config.yaml
num_hidden_layers: 14
hidden_size: 96
num_attention_heads: 2
num_key_value_heads: 1
head_dim: 64
intermediate_size: 256
vocab_size: 8192
hidden_act: "swiglu"
norm: "rmsnorm"
norm_place: "pre"
norm_eps: 1e-05
positions: "rope"
rope_theta: 10000.0
rope_fraction: 1.0
qk_norm: false
attn_scale: 0.125
bias: "none"
tie_word_embeddings: false
parallel_block: false
init: "uniform"
init_std_qkv: 0.0668
init_std_o: 0.0126
init_std_up: 0.0668
init_std_down: 0.0126
init_out_by_depth: true
optimizer: "cautious_adamw"
learning_rate: 0.0021
beta1: 0.9
beta2: 0.95
weight_decay: 0.055
lr_head: 0.00744
max_grad_norm: 2.0
warmup_steps: 203
schedule: "wsd"
decay_fraction: 0.945
decay_shape: "pow"
final_lr_fraction: 0.0
batch_tokens: 16384
max_seq_len: 256
doc_mask: true
train_tokens: 156600000
max_steps: 9559
dataset: "wikipedia_en"
Each number is 500 + 50 x the weight over its row's rms, rounded and kept within 0 to 999. Layers, rows and columns count from 0. Numbers have three digits each. The size before them is the row's rms in percent of the matrix's.

# up: layer 6 MLP up, 256x96, rms 0.108, rows 187-232, columns 0-95
# down: layer 6 MLP down (transposed), 256x96, rms 0.0969, rows 187-232, columns 0-95
# gate: layer 6 MLP gate, 256x96, rms 0.116, rows 188-233, columns 0-95
up187 105:504483438510531487526445601592461452462451579561508503474505463524507561501527499532504405526493552543532510491546507534533499450458486485450476486553522510521521572434476459507397568382464453420593431525567431375543566464507556528443530450456548502618634542502531464501493456549478518523
down187 104:531607539516570570548408399500496445565546549465530461512421458513526514500473586480463510400559587519442541513569505508552536480539564540513509500445487461459488497524582501657561567538510490535489526529476477588543573521569511572570527499513504511498460498448518600561520529436503449417
gate188 101:451583497478433542528590424481487538459539461460499537546500449542431550495445477608599496468379510536480465537545503436507577477515526514427450511574475480474498497440514441519506549487502380571469466576593473444463454495603488469518432442576435443530533413564531565532485535521531452500
up188 107:523514493503534492524518502475592479577502461450503450426579581422414430452454487539511512463423560483478481535523579407600569559595536430465437516499408503489473516580487458452525469488479475493514499464549534457503516462430450563565471473423503429533416535417521494532366412512507525474
down188 108:459482529497571452572448535456514550551534421541514542515582547566485532467475405490413474521476523516367569467446508495540621477429481455494522628488488526550459487525504495499502472570562493483480538472420537420449506463351467474554444502501476542558475524407601495510485508551517556515
gate189 090:542475478499444476469548435580433585406450480508443431489414487486529530486457455482506530421496574423476512455496478511478500559600501500498497569583510534591464502574504463487507521439551599515513550490564549437520441606492614512440522479489493486538433444496457497433549600582446583467
up189 090:557499545485563516553535507554555394511652489464553455503454479474556470593564528483444448565559400474482492484513505548429501477519504478521510404374494509506481399512485574500444577522468515513549538420461418552590556428559480482580469461444484554479519522547533413508472464501498502524
down189 088:429512511442467489399529429516569468395532462494542497439480550478463522550449416452408506439445438495491497539586444500517507513498516542443495484560497513516373521608691526445488509527527491444495448432466501560432447515545499521519477464608542576503518514510529553479494534528449463477
gate190 091:577508482524493516546500512571536476447533511463498495544569562476479521410467518490533468524370503544498541526460504485524478456494541495446578396458548442511440422516580499410493418465551434463503532505536444557530470440437552449492554666595472488499426497552455565508464546430454595496
up190 085:507521459490524563523539509478562494398498536417525534443518466512448489418464542636489564493519503437451544552500463497545428590471505571416538514488514496501458460493464423533543506495469482580432400525452448506517501555424429427493488484461375538507506583470525472490469444573371415494
down190 087:571533489438580538526571510512458492506473457475491484481478539507642505566543560407514414495580475550527480532473475493467587454610537556569436587523469497469555554561568487538443521582488522499450494491598517479505517488575565554421546459497578521597442448504432490495479507531558576548
gate191 106:476550529563493467393532415521540560478599414407507463516419570515483418409509510522405484514584412458509535548606522471595515472552499480515424488553524585534498486541502567530399443510460455588450574514445485505443518464567471547456524498515507531536548425534473473517540494528514542488
up191 111:471459544513450533449483516404579575559555453427596425540531598478473427441529569486447483557554404525552452508541519534519534601508520404458459509566463488379544512512396558442402549586498480555488556457471513544483484443465477496463508508515480528485462456543521529531538483537573461471
down191 110:512513441492541523521527533455506535602423547514491512572519500422467573523495499523447486484526547485551510494380515448411490516437554512446448444462459427512569549427333454404524482534561477440604436533484444586490456513450458447507478485457523451474428543550534456471439517468573447523
gate192 117:499494453557532463408503541524528475582486434488553423519506433483495517476562496502396420477348460505422428530522576567478487521553509477448430582542453544469455479469495531439511510545498470529559533532455456470430455539557464479400505441558505488425549468489377551514495469472565575583
up192 107:582549449558505569441508393490528478418479562534508427482522577476523513536428440500500573421490498522523547436529467484548584517421542446490471600550513506532587483522473606444484594573443505515453533553514439523567514529564588610517466569514533506496499523486572493519497552530604523466
down192 108:422534459509488564573551451522452529449547544516500495504441494427502460535491529583554488504408446446521506528498469507555437457459532506556476461627511607556483487469314489473607455506574500580523484494547562499524465538479486595522492514485456470521480537496592414527422498415507477506
gate193 101:568583485469531477452477417514501475456487496545468561492534476532450487380441441511465555456534460500402448484460461439559476472441486511428440418538531436455423467552471472558555568550519433470409466487507558484513502570473491524543518488412590502503532438421591619464431486570516518565
up193 109:553431615460544409511487552570495439509432576529443509509444413541542464530491495435576560511458485489509519527477498492553423484458504527459516566582478512503533460472494574531515386392442513563479423483581462523516482429493431434457563415567389431524474490475473498537459483558529472442
down193 107:553446529474521447508483466637494371504445503447487543459472488472488457530551488524492562456451381507573519507464463572537546494449379540480468481501547502402430495411361478508478472519399495457577533546494462492459479443592451529544446503491546459474486535476553564437479500459550463500
gate194 112:495526575523492468535526556482490455566502473525506540507489575516515481474526489532495569515469512496545634576418440541512489381513436489460538533547546556490474534466558500614522550437408528452512436493494429494427525556622509526433508459407555578472601496513533545500424571525424506580
up194 107:465409517508478520498486435529515516448489480551534459523449524435522405524498527552495435457589579654543542487520465492507529513469475531484517451518562526506561572526473485468482547443458587501461510505531429484417469500537549600529418470376454546528567487559481496570501588536505572640
down194 110:496420587501479547467490523508461486483502504558537460507475527559531412514507506460452451503607643581558483513524476486528544484486460469542464409530386561550561510449506518475524564575512552489526526490458443440443517462452534596529414517431521446595534473511436388498569496434544563569
gate195 091:507620456503467485546428539566530516460483519485441587563467546583463489414509545407432420534579507569561520496458400446613524455548490474403470464547436474501540527506509435474537504540504480487556555530585477499513459456544490478458510527526479555597429537400509529450447495479446467577
up195 094:433420559558585513481520472465533498453572457511466490464517510468552509522527453495418539446447442517418502486469540538523437535561522609521591482431565564599429465524497561515401511505550472525450446562421546496475527588445533516574581487482465580546532430546534548487555573483468552418
down195 096:515419524418472467463532531432542451486434441422483480456548495602522483505485459526456582486456582534523569450514542546451550547555525562535496491354450515503450510460461427550509536470528505593460460548461452427458451579537493523420593471445558526494442458394530525504513481493480529618
gate196 096:423473526444419505468471469441501432508512483505443555474526574591517587432436479507469431490494472508517630556552449456584516388554372532504573485503527503520495537433585469518454439477485501553471421547467563453449442476543464427435417454572579502458437489480506503544519517522494482547
up196 102:459454547455451562534541413529542498379504522552436559522517593437465521375527504515591468508471519478438438550496505427588516510430451551469502513551589466595500530464518404524551500505566493509572503531399595494470448474548504496461590461509531450523535513425448483556485547519431528528
down196 101:498516451519591621462512471518488432543585481503482520471491390386574423541497591481569459545483492523456534444564460526489557550516469514514437530535514453388511498525318458569454573495529546482530543544573512523532561476432530502523519492555540443506515531537539579440494542512479492486
gate197 101:446588507603527481487517499577512524450504462501535527559416529500550606429499470537519504546450508429615487494523454541446501497457348492420540473551476472510488561373496470454536497465457480589557442581539403534471463455500536480540505480492468553448543514461534551449566466529422562544
up197 103:581547520557453430567438542520378531457553512470495544498518522529514453488483466548484480537601504566582473548524407560442510498548427413446584507591440486472583577522536525466501522443568527524511497465569517475495474431470479482559463402563451539480556474555444512554596559491455528579
down197 098:548529553438499534511509510583424453443507492506534482504462474444563385492461576481526460504458468453477587554476540531511470472426471509426543478528407564382445553626483588480498516437536436580546469514519509472485549442440409534426572423480491399493564505502491468547501566505567475501
gate198 113:480484495575480551525448544503532464507506442544524464515526530572476488449475514480528575436429578424518572484533452384482481457502442444499532575523426518559475542438463536524458495458498599483405508529426449526580456458575440546458530553485488549456554390548550571481452476441558441630
up198 109:448468450479518532557581441544514509503427481517483604535467457465540591529533519585596576507456472508525447496540461477451486472459528538462493473473493543425363501453498427522487450454476444561452413433512476457501540466447380429413571592553519509448532603469478468450545530510538463467
down198 110:466493474573518478447419527406406497524505520524482526425583463530571495492494598499430558447573553537423494459486581617392469596529441489510476493447502560463512475488560476471483451507540494539408503467495533500488528565598485424468506556488597545475565514558414468523544464515461560557
gate199 085:474503364500583553449509492485453447402446564501524580535561518480512516483527509516460465514558543432603428464484517499557489510531486461544437526535523529627474410509477460472408554574559550583491473452479534510525548450518467614547511444479444470457500354494484539525532540553533458508
up199 088:473517584523527479523462424499477514504496508504514642525478535470419524536583469535508568503437516514507561525414397523532453394495530472406503485494510522516515472468503572520375504579454597547523495489456478419478462506525430519458502457364506459490515502538498536583522452414565444399
down199 086:547482479448532540553513464422510508501443510442494497490591493614587473488461522541495437500572522466439413487491528559500486383495429462557469493572502619551584443466410521549499519501558525445541533560465596594513623434540508448518477566575463438526506518520459461490453466557510515467
gate200 105:539499511604513472506483509488541444530468499471505482569462481544585583561491495467502519459497542413450471480552550436473350564518463541551548553503454542553525442480469615531491430509548520502515520401442478505585427508520501471471503592442462570459531465580416429457516622545485561469
up200 112:572495488487534457453503434517616468451470377468514501579468550559593562535471516506522534482522556532477530446496572465579369473471454475512467530509451508457554458584515525534457450447485520463504453497466557498536483493397526494495527521399494537425487433537408432580444547616553529464
down200 104:400459487505463521509493441399536534565455499564430508531531542544452532412473368471520497518413584446497434537469599471507516537527593548432537527389447488571491568461455457480560528496493547555555407593393541415526521499464505527504507524526530513479488510496535431496510471427534534462
gate201 092:469376531455418529520541618503613525483540596509504481473600544511490537491529490464540467558569525435518522518522548552496455440570547511509472442538469483530585556522480498543527559486526576457520464568445490445494486425551484423499460506518453600506542448572540466487453527385617443506
up201 103:556448598437512523522609500529553515456603458545497482449484496499511595444477472414488518522530453478490469566581474485443378459518538488521499463528452569553525600530536455576551496472522492548492484522553479428450444448589473501456499451509406521579453516552543553435477634453546480482
down201 096:452447462455415500438490604513529517459490530585514447601546504398530467549574557506506474446492522516493468447547554466463627568443550557613483524519562515469488546511508533503400505454541446477516578497541537474502479459443505503508417418450557552505535496532481481620450445493547590448
gate202 093:484408547527595447511571461491521458537444474500580555412514458456589493494462582506564444527436488439531459502483567519519561560451547479449399525462517434485522516550464486569460544598500462532465583605529650483508533529392478472472489421510490511453474540445525541499538487566455465491
up202 102:504519515501558466558620398521464440501507421412479501383463412543529515437500463482546425506498437512528418521443493476577478497494562531532412523459498488549522497549485493681479525509521494574437489559445529468501452638514496472489459495496511532490438535440475551537556548495433515551
down202 098:487389504484446535477469479437519514553520612564549497553497505517469543458493479502499482571546448470501486489569440484459523502404436549465472548518460523416604516506430524365495456538459566508573578435582491523437503423369437462507588463511498553460543457506504487486524497599438486452
gate203 099:519619474542550442473520491449449489591570369523512543380525501497539546494502517464406465475540530498430502490499600549536548448505435498550573528559530552521470475586516439555481517436455463625542463473428527499537548555480453486477546479486507390459469550518590532564522471531535561513
up203 100:456417473528497511507550408583479478513466537392593456543420519556412496441496426481532438487467457427472487584481362516504407459531528433496421445497449521468554504377537478420528421564528499468425490517530539518489440443495503545478479444573490510534507509496508507446408552443496490530
down203 098:521614484494441441446516516507481483550510468517491551450553507542438631582538400454389498537438450477548561566498456530579536429579474527488582502539479520544497488472589433544547525504467486555467519524510497457471591457483504557536543468562493386534469559500524500471515489372511436428
gate204 106:510528512515620536514515509499459575540539468513498608504542567553463440523553458465552554538449516520534555483521500480559516438505451538510542493570528473558460511562589531480464389493493504523460505469577506565447462604535475502498318489483602496468571450562563506619547443491508466509
up204 107:448534492522438497517487471446556402495564507475518420574492378432520482558501596527437487555520427517530496468481530584473411537562572435466503526507415557467460496482458509491555510478553514505580583499423537415508531421498556516516575532571486552558447475475513429364501558455461544521
down204 109:533579512604465475485479519566479395455513560425492500477442512505465504567513567459426500494423530512546478442485523439421473592530466465490564503502454499457539432499672575512525435509569519492547560468488511508497518481510498507380558533486569528555432470542574557382476536465444499457
gate205 099:546543586468449521492537529466456579499451466489472515632542537465432470439487509359489500500441375565517592511537551411579546544471554529522533457518467549497406551460477510492484540557540454541526418551486459468438571571426438510474549540475545475474481481428521483527469440503535544583
up205 103:380480539468496533554506525462494523592521520525557531498521460496532475547476599592591488440431557482545452458475472564567554458483487513422564590477564482455544517460542480544547540448618501431499482418568493568442561491498485393523464504444444523514413453576595541522502508468463438501
down205 101:418426442438523431495567443531582480438496544498469544438519525523615509434506387462535531548559557496481489513506409531513479435497408543513474515554530468442475474463665430533494490449414483498586499543518448549508403470544530544473475463543457496477543498412496512454489545437521546433
gate206 104:535407479468526590469565439506488550464490476411560507561464489430458488448465514509482520490434448446522459541576497497459464500519431554473500475561510552434500510425528520485561519501563493570461479486557524501545530391517557491478520468553405565527402479516541360360527570608515524549
up206 101:503481500434506525574542520506536514436567457433561550524420493447532589417497471505472530558559539425584477476463560582573455537523483556476518495532529567493534475532442527582473494605465543509539460586494479377523431402505520565485585466498481524528535546546511465551617543524419534568
down206 101:511453481520417565474479528450434465472487539546441431549546530529481507545559520468502482541432481516514554526492589508471519512467539526544445600523575539500450511505542567502423544454540540477474439401470530461441507483504475422562380620586560527421539428548504385461531531508577399505
gate207 097:513527491525516493496559459538478455542500489537453527498533511536534398419530551466453521399489486490395520562554440432544435521593555622423555362468519551424526442539590487541462509405522577526478566476491489407549441516495555481528514534524467465541548417537528515534418480542471498466
up207 102:464510562549555514501501457550532456394461554427533451577459517505426473442528470449470591440586536569492561463550427535470410527496471571443451443584502504484541554530523515578480579542565484508478467477536518458422418551569408547546476529522563488522563472571581517526555478576529431534
down207 101:582581502510485491473450542446594510512484507481377556501459425546498516612554594427442559447483477573423496551426544495455570602505574526518466518477478435487439464503458445593490535508526474532517490554473550508483473512526518490478423503400522481420527532511509469374531499386528518501
gate208 092:469474464494466450468564536487496442540483452510490591438585539464421462504600490489442567498551420493486488582474492428524454430517542553422439485425546413547457478549408547495443442461474513500381515544477478488437466598469533428564423448529581516449459430502437437504429527485515497459
up208 094:475555380490499533526503507433583407419567489546574482479480472454428436468508551529508532518505442532436387457467512421509472478506539582486435462529497468503462479493434494458496512613439543519541603486489420533502352564533511517556531488456557428451395499532485501455463462556543503485
down208 095:494506476418583477483422389477489511443505500515532455605589465453466508497488505529569444489536628456468440577462549546516522541504458536523525579528473536429593503518354522540485535534529494513526479430509488455522523466481494502411495484420504513508538489492492468516610419507524380609
gate209 097:480473535501525462507473537561452450472460546521454507579476509537555510503536545501482441590513522453492441580593413594489512488544457549585437531478441451616465582435525431514527499497538442513494454551490493492528526564529445510428540587530639618564509489423471468459398481478486545534
up209 107:479478384459571534483491585536581483463439518608473550511501572581486525453588592554408551570460494438484445612517505458529508494586470579492602549457519471483526552454520503416457446478475555522523476467524489483531477535459472567454560442491466541512545534475437469499548540542483464384
down209 103:480500460519547565534503554533618342524403547577453524451514503459479560472469562566463491517527528495533555564522531500556475469619504499539561586426410457452495541519444470452541461475467566506550560491463425570561506546501528506509525451506505453550545575467394504424532549478518489426
gate210 096:439457536482468433415449427526405540448629531552488447498455564474456498460512492475449473527563492549535426440450486458480435551495446364454412518490517463477525570447494453536582547495534442465529542409474528472474459562478525471477408492522510550596514472506406401553478504538452510466
up210 095:506533506517516420526458457517428586459574501505466439437539587474474425495497387446484488469435457537465532523513424504485464459612507449516530506527435535554570558495557507474542406491512391532550460549487452539440486552558471456449518448513653545595465547540440511585442470484505533490
down210 102:493502626468529508553547519511435629407564602556485537436579536515504513429507538578489573441528482461493477466502538448489487613489551460492449503475532510485514574426314439547558554482539457489490577505518512546480536515606497558497481490457495497551518522494464452484491473532491430499
gate211 096:504498460509449427552450498505479503552448460481480473530532492544554447512452447588537518520494424547540434545511479387395498485448568500537553529457469471497554481567542569508546600502529324677441541487514577495459457497503482497476521573485453452465528505503467513457478562430447505459
up211 095:453473507426487571527410514611519587528487538563409549495516459553509586549575496509469534495506562420524521550450525546511595430542459537503443537547493391582417453481506445535619529548540575516453405487545466570534483494455487443548464518477529548502575514495474550492418457441485514511
down211 098:436532469488471551497480505437477423428490478498522502511426472428430424545533479536456536490427482544479468532461449417460503556475556517540555578509493456574476512526557449478479572505475385517447485560509507517482453466481560497386539522479503405321508453475576428520452551429507398541
gate212 097:478435504515580526490557496449412434473460458539440632569430443537494525540529492443403537518536496531470454433514505574490402519516456533591511482509524520592492570476471490512475524498438493547509442492469564372487529507570570574425494456532538438430571469496521428485540573598476524475
up212 101:461467435497514554534473498428521522556468407514473509527568484562512499442561508487517506399557556476540588482445529524550441540540444504461534561483514486533495450549535337457509443554471553488459449510610533537474527389477562502495511513493483500535416439480490403346513570520549535544
down212 100:461459530459452464471459538456450619569487540507451459612471501500570569512469533533542588547492506526506598482411530501486480582536468513516471537429591493481497426472534485474530513434466588456508583482494502474491447567598473490576528414609571514465450514467499463462549541437619511540
gate213 085:502552531525497365444546531450477496445524471420500493498498552453486460540519502406454476517582495509371502599521595525488495606541555518608466402434424507486494517495498518458447574550539552434457567463505517437488472496588497556466472506465567524540488489535524428481496595578498569537
up213 090:483569496472514468469615455400486501552517432468494500570676511482498480518571504440522524537421444500465504551517542499512508500510472515529560363424519606448476482458498490504476519522470494500505486418466399514418494464448527488489522460563526489435505542406501393540445543545408478563
down213 089:549543449448482467503435466576450495495467507515466407513411530561507518559474564552542490539518447513492528524499501443461421474443478437510537546589446509581453474489297469505471512444548486478534493534468554426513487562537502408520536552468483449594529473531450513471518370447547426547
gate214 097:495496476467443429525500519506510422557499411532546470593433604520411516443496451493500526415520518518451476558563563477590516487455484565453461553586464469475481425541557482459499501461563521560536505469559419472565438517464495501471509598459590566473389459548473562577593447478528550469
up214 095:469477592443440495489429455432489462502582415450560527554510532564503463550494485493516422471535550452583545477565547447579474458499464434495500518435471544506476563531505454518451544606567502404445537508493481511450507473518572532586479535502491539471405547589510569602588487385504449469
down214 099:474510483537531523478489519464529595351441569454437535483518487413607435457475475426509506513544519397510492430486524451445487400575490435459463522493537438567495529543569538522457514543535432419514456533436540536465564531445486528554463407573390467472553477522577467449506506549535495491
gate215 112:455602481551620548452564485539518532541536408454475438474565446511442531413459493549546547539480537517464459527556561461472537511426454495498481508470439436443458463504580428590529509462464462584458511444503532466487472546492550463406424586559467426475510468548537593393462513460529522445
up215 106:507408464592469487494517476514515348555479596506524607397505540422528547526481493476488531463481426475492471423447451587529435468506445564514439539554409439456518469505517501500444474457440511545525548531500482410556504503484455486477560426464516502467510480424428504569502488641440517534
down215 104:459492457490499524559487519430497473572550518517628529478471506613446601530474512471510608525570430492491519532542485545566414373451463516514444475562421595587468513481508443455517474562477585561469521409487525483587482496437555480516519548481564439486484516418460566526489532498477569509
gate216 116:461573404471505479455367555538505536584494528470531500508514462503437443503534498554451457522383488486480487510450482557574460467561554521565549468537492420466437418558550380515480468535478544530523482459512475612497603565490442470498548535430524528552570490501528531459419460466380498471
up216 112:459616450482475505463426496527541444407478550552521447430422537405460452524482451494432482447498501616489390531451461571555490462455531548523470429553435495509460577488516501415497496476433503458488547507485540539566509487531505610449543502532520451501545506383573539531412491542474557431
down216 112:441387545502530430428523556569459558511527521484525467541431500362524464470499569442522491556457474642487498526564481487477533615465475487474481492557406502512505561481420531513531494491467539448494606496435442482514536543523521459441424469564550547500529476575528436520441469513551616494
gate217 096:571471462520460462546542521513487527509458468502504570480411497543499453544474498461469561457490476423552527451546461494534552412543510505591492371524493540536438492520541517403517473516488451589504516454443523494507526574407507589534511523436554414568477418430493512482531567599330504530
up217 101:395548422571548505527444445491396524451461506487570562533543441572499574509515443538546473576463409563530545477478541507527502463449472470512487593611440462467543483615570458560516514513417480410532508561519391431557548491483439492532502526545475489449470485494499498564511466442578484539
down217 101:502483459541525523462482522508467459563449471552531503481453519590336421507518514484561481527416496462486555480352562545523464535441478459516472519448453446482475492527523443519481603564550486503499485503391560452540475519529530487501426516343435392479452502559413507519482549538495492522
gate218 102:564520448567491546444591528481470591453486478502547368507357496514558483430443444524489582515501410587502513482590507550561488563445461500540433479469507482536504536493500458460509459467517491557463496480520366424465470439558526449460545493586509524521469518545487539402526478548541430558
up218 101:565539456433549487503496503497562482416549431475462523522546529475441502503410515499434442498525605551420436578442508475477442464447513475495384442512487388529601519540528450497502551507531539460439428581492505475555495554473562555544523454369535539425579506528431532534457445532557462510
down218 100:513475526543519536447565549498526517377571538452508438539481487429471420462501478462575436430396435577511548491548488448416465563420441546511524466523493454589463505510473478513470461512546444594418582491554438555543526441559519552492542505604539422521487502598539505515531423559526504488
gate219 104:469538426569520505517508567486459569442462415496499587517480544438483509485426465543549450392445527493440477535475493522561455491524482540566463417596482496522478445536535512558480508597492449432494319489472450431486496514523484534499486437424536460451559441513555518573415569436564510527
up219 098:546476560401468619435519531457521480458535573557560514429464479457466421482508501530485522522508438456478522510472517523533463419563460608594610522430495466518526550479467546514516463478515446506527458519436473362497533516479406490542555443534511455480569551577454401555468434436459548499
down219 104:493413523422408555448453550484582577546524507467473552477474464450599458470529524437564531575550500540477542556517442493534590427470459471536483473626541523582473518605517479522498504469490493555532447540498470370557538440549463508506490504566531505467446449556500474580451481492511628484
gate220 083:560521472519531569501475557455517494558533486459395415515576495546515586426542452606552420524375467477529561504509440584468543532522443604502536553496517589481535531518552544482448475512471514492501428494508515517478486501550482514541477573392501648450527452422483515482467461471404483487
up220 089:585530599470575491430554509397504446592502470460427446453521484500505634516518520494507530499513542449523484494529539590522505552499441516546528485481618517474419462468511460520508448431448472523487549521465583548429478586596547374426484489524501505428576493568564485496500469489468515423
down220 091:607535539455555542583532465474512590512542544506465598442473553516493557442500513531459554581502468465493476375478448486538424556517413512526439495606552510472500559512483530535508506450452592543548455456505564489563404597477400442419555555470512515467535442543499428490503515461541471537
gate221 082:438425535562436620465570506484441582515598454411521504404469541444502457482518500544531522468473517547564383561510587506402575489543501485440459438517509496472508508452481602481410543476503490464511507573525419596435502466460599481551456445515535513538483511474476463529559465490481519554
up221 085:492527474506576545539518566492491504566468453504427535570495475514546546453451543501442438526544507580532521401482536488512512460518483483543519542508547441461573573539559510562494400473461556445627433481476560431603496430495546491484511472388411524481546476506513439498571443384516587574
down221 089:509537471505451458461487468555500445482566551516588481421532475564503445596520475551450525508424472539417548558625472538585464575485471464473538528516526485415439434557508458478486531512395490572475556454544463571331506485540504534487460490472557525437455462561460479485409457537539517535
gate222 110:546440509499451463536469476514533552465429492455567569509463467549490415524430520619468501531505421589497450481455511442551541404415447434482475529476499400521547427482507468536543499484481466600439424476567516463650450515553494503532531437449537534547517487504526527481463503579465467378
up222 105:390455406498511515451567546533470533461541478378570467501473484479488454483507535471443545459506508459562613452476471511523537581622497589533585495451518462496423451442547438490466483450498427537559542480542541438543559495542493565446611467445511525493572434535426471538469538496453464560
down222 099:519485495427511463435509451486473518526581455489528387540532506475551488475477397389505502423445492499530524559462459601527461489520461462618498434556504563525512482563590498482564505501417372480521602497473553517482578582518477558482537508492500472410530401457428426525476496517442481532
gate223 115:476641533476523525401498496510526535551471581476469462465490491554514400545499507614613429488448503524432449536472447579511499472518496510468505402484520536531420556525473504470513480517531504532479440520523412501491584551457381573539475532459512631597479491453604464488472495481481474524
up223 115:531524554487455518441554483511464502597479547531494450429507525515547501510405501479541429537491431465523361520535553469509574476427524472465537474483471540531438523407501615465411542475591451399555506409434461507538527481432415563508558492545440504481470554529600532538487497453548465577
down223 113:624411498526538510487512476535520503443476498531495483447460501538532602521487527529484605563504455492501460419493560420392474429404487422487457489460522514484479527484386452513492487472498424441564543495440573516535426472507523459495494442513500429398507575573490408519504549483607487594
gate224 103:596504514555538388549446521487429526497521500616522553577403495514499571520557454517473442543468571475398515548493490561502551526502503616444461457488504506499495514556565417556597505540409447497585454499581465507477481504465561602532466417480567501568499471545520465510480444510564523518
up224 101:394480443470548568483544544467480526561476571491421444552545553471504552519530495591572556548507483565528448511474584520450394479444387465498486574500435516460532574529464588501451554528560436508438513528422532478494571556539445495405471509524418594444560528426475484487498453459461493518
down224 099:451491502525537491602535450478469471558539607524443480512470430522507577511470427494478484460450464513455554484542495565495469565504471569471421501417413512506548551501668410576529467521457516529535510470394480525523549468493568529458474404498516515567469535435480468584466494369472543521
gate225 106:573542538563507443554510528535529439530539423507470580519535509562432396457579510555429551419514409472494446554453477500573499448570553466476564451576378568504372543559521455534519440514493503531482407529470395488506575568545507578534486482512441484554491533463503518535467468507505514496
up225 102:481509501551459502558457615460478499467449496564556570602533494494465421566510571472446537552438422500489496495445496544517505479559530447441544471541364526564438555559492494495527472530500582462592500428524449521544570508497466548509513457473478422437475603521445519611520446550589430501
down225 104:521524476504523579432538527525457434429458535472541492530541549504485490533553520453530390603470510535551461479526458569446442549488500448493477465571523450436585511409356579463503523477451475471481428480452581533522518416532532432421567507458492422422510451500414470493564534529554425557
gate226 093:478524467523418474517511553522542489506488465531449526538588588510537510457497517459528517420454537566513503475548575547485465522514440525426497493527514472482378505422516466426505388521411450566437417499579519511533424495522422401511478501479503529585536398424453371546540440507452434484
up226 094:475490427496520455463465493520579526553463492462418509590489510464456546575504469480425574566524489446409392540446556507470500536467456491554500512464479466513477524483514574532444538507501478508575619579459518451526507421429454549532651509524438543514460547408479547521617549539576516519
down226 097:597490486537455566473475560465398409556535473490428462513498463477549598474475527450482488492464487660573532528531455508438492668513566445536500426546462497437528458586518569498511512462489485551479432493563520539477471524551496457473518421529546537445408493467528505405487508470552513486
gate227 104:454534531495484480517488583532464564545485452398513443586497473530505486512566519544522432529370538470579497579549456566422485379554430464521490476469473415546523620442545390472491507464483482508498486558528520524519543573534446480428470513478490502512505413420491451464371537526506527541
up227 099:565587392600489433501476498509477500457498450564608532482551421529519470468453463471424463625500411563484470566514544480475448484530535557544516460475431593525520521464503477413515406578484512488478518499460484474474456499423522536506480497441488552499410607533401468480507456488413570497
down227 100:475489503564593506455452548578491473392514521572524563411570484528411539440490475587496479562537468576508488521425542449401454398522506487454499449474446489531482576545448509401467444554527577477535468468455493512433558460468544489452436479596500560492498592485454517417543503450465563508
gate228 105:652572503540601548502481516545462421498548387556536509462403407606602576463525419548466416587532415490442498512552548530536550465446464552600459578525509465559465470562527512524527508449505481468541514462489470486550554511486474542476481448509462496527479468487463480468506429477470505501
up228 099:504514457489589607503443553473569504501483473574567477519481492466633612521563475545575440591605515543444526445518596505549596481438485533493487608547474416567461464496498556563518526475564487476502531460525542520534489495529499473516506559500474492458485507544447477494604376477516545520
down228 105:479436553551501519570452530431501549537508467521436477558409499427512472540509596458465523513543555556540549482523498403504580629521481493522451498583492490514535519461355450517404522519631546496480492489493519527534476448408584488481510570504532443575562475537506477514552427464564545552
gate229 097:480493505528549453478454562415447598499480531399490519495512575428481487455529432487417455411404419482505498540458472565530541530563540432479462541493512452537458486530517451512520544595435599559536388563477481497523479582457475543461513493584623456469473483474424564487447461515506575478
up229 095:455501498474465504618519416489548657581527455558406554503533516540486497606522552617579468487432573442496519455485454542541525455581462586513522487413560477504432494537527445508507526459514469514488471501520602559560505495428481505466487514563523451594490567530523509532451489502549480434
down229 097:409497571397480516540423570458539521561501571470386547425510525563514521505514405480555546484471485501520508449519568488518505456491408455460550569462488408519522431444589484498537505508486559436506530494565469571511506633419553545534471478521413504505502518489576501496498350518504519479
gate230 109:492461557539479457490572587488537529523440471476447470520497489569458559484513511568554507412394472470445580628528518563561557524569491435522526509480366508473463469458550430456460544451560526483497453482504516524450595467512387432504512519483449457475546467394474504461514459451491603568
up230 108:515533516545544416427542441457423516590447513482557473430545506467563476411530510570465427576467525458410443447489556483533545510521612589498469562462554422470532514516447501505429545439553484445497507453523447560463641521445506513443490441525532541482441486604511476447438556522494462499
down230 101:537492606467488442533535421531473493531356403535540451458484440497520536415510487590514477561571492481469583481466591484458501411502474554458524503412507493514459553491556524480463511406506570510506501641468436503468490542522497479527475540534477422492500514626488570581481540431449511522
gate231 097:486447550555522469458566524459466473502595468513551500459580444539589469483506429504538593452423480537505493498517590564475469521528447514443425607576476496507539536557503549557557569529529574570537466471351557545499495510452484450549417433522482480443442607491504476526562473469545556538
up231 093:364453448490423566490548514470479468486541539556486568474548445452506522493534405523546449422376525440538558473449512566555406479553498568529494500518488470526479446587544463469467462460536437518560442532450485475465453506427472412519558465494417468443406539486552491551517535515392530436
down231 096:532538457527467458496507463453560459514444572529546467542516586526493400491482566536417525501523494566538476494535519427539468425399469375543551518512527476496507463562549578478494441551440504509503532440612537561524520427507469519596635517420412527503515472543590544559541450551501537482
gate232 108:542576464453564510516527485614529542489505476443491497412514507490485537500638378533567494493579554437498502575477423521568528528596410428494425498519458537572453525520513534474441493387508458482506471498451440445527478569560545488542454496507620526538525440524538456463546573545471510499
up232 103:453522496534386445549546445488466459534514464474464519525470540576564422496393582462410511496442411549517512475566561574359442396465585549538549519474598432538477502464569492501521494541534477552537505556478532557426478475458517535428503429542477541429466526445493527522457513438506511492
down232 110:517569497555417493503501427459461500528486383527456496548500500500514421479439518493454480507378485479504549505532579533450472636533593532487498561514508526466484504537699482502523581534559499553534504527489535538491391448565483547385478482531532520578444530473501556485454539472524494478
gate233 090:478578595510491453437586405457393527503443413533488535544446476510478532514477458479489441423555400487425538444538451505474395481550527529522495425438530583574512441543539500554455471487607470528432504494540486540489461538489517453446459507484538521561591462426560502430523487510386526494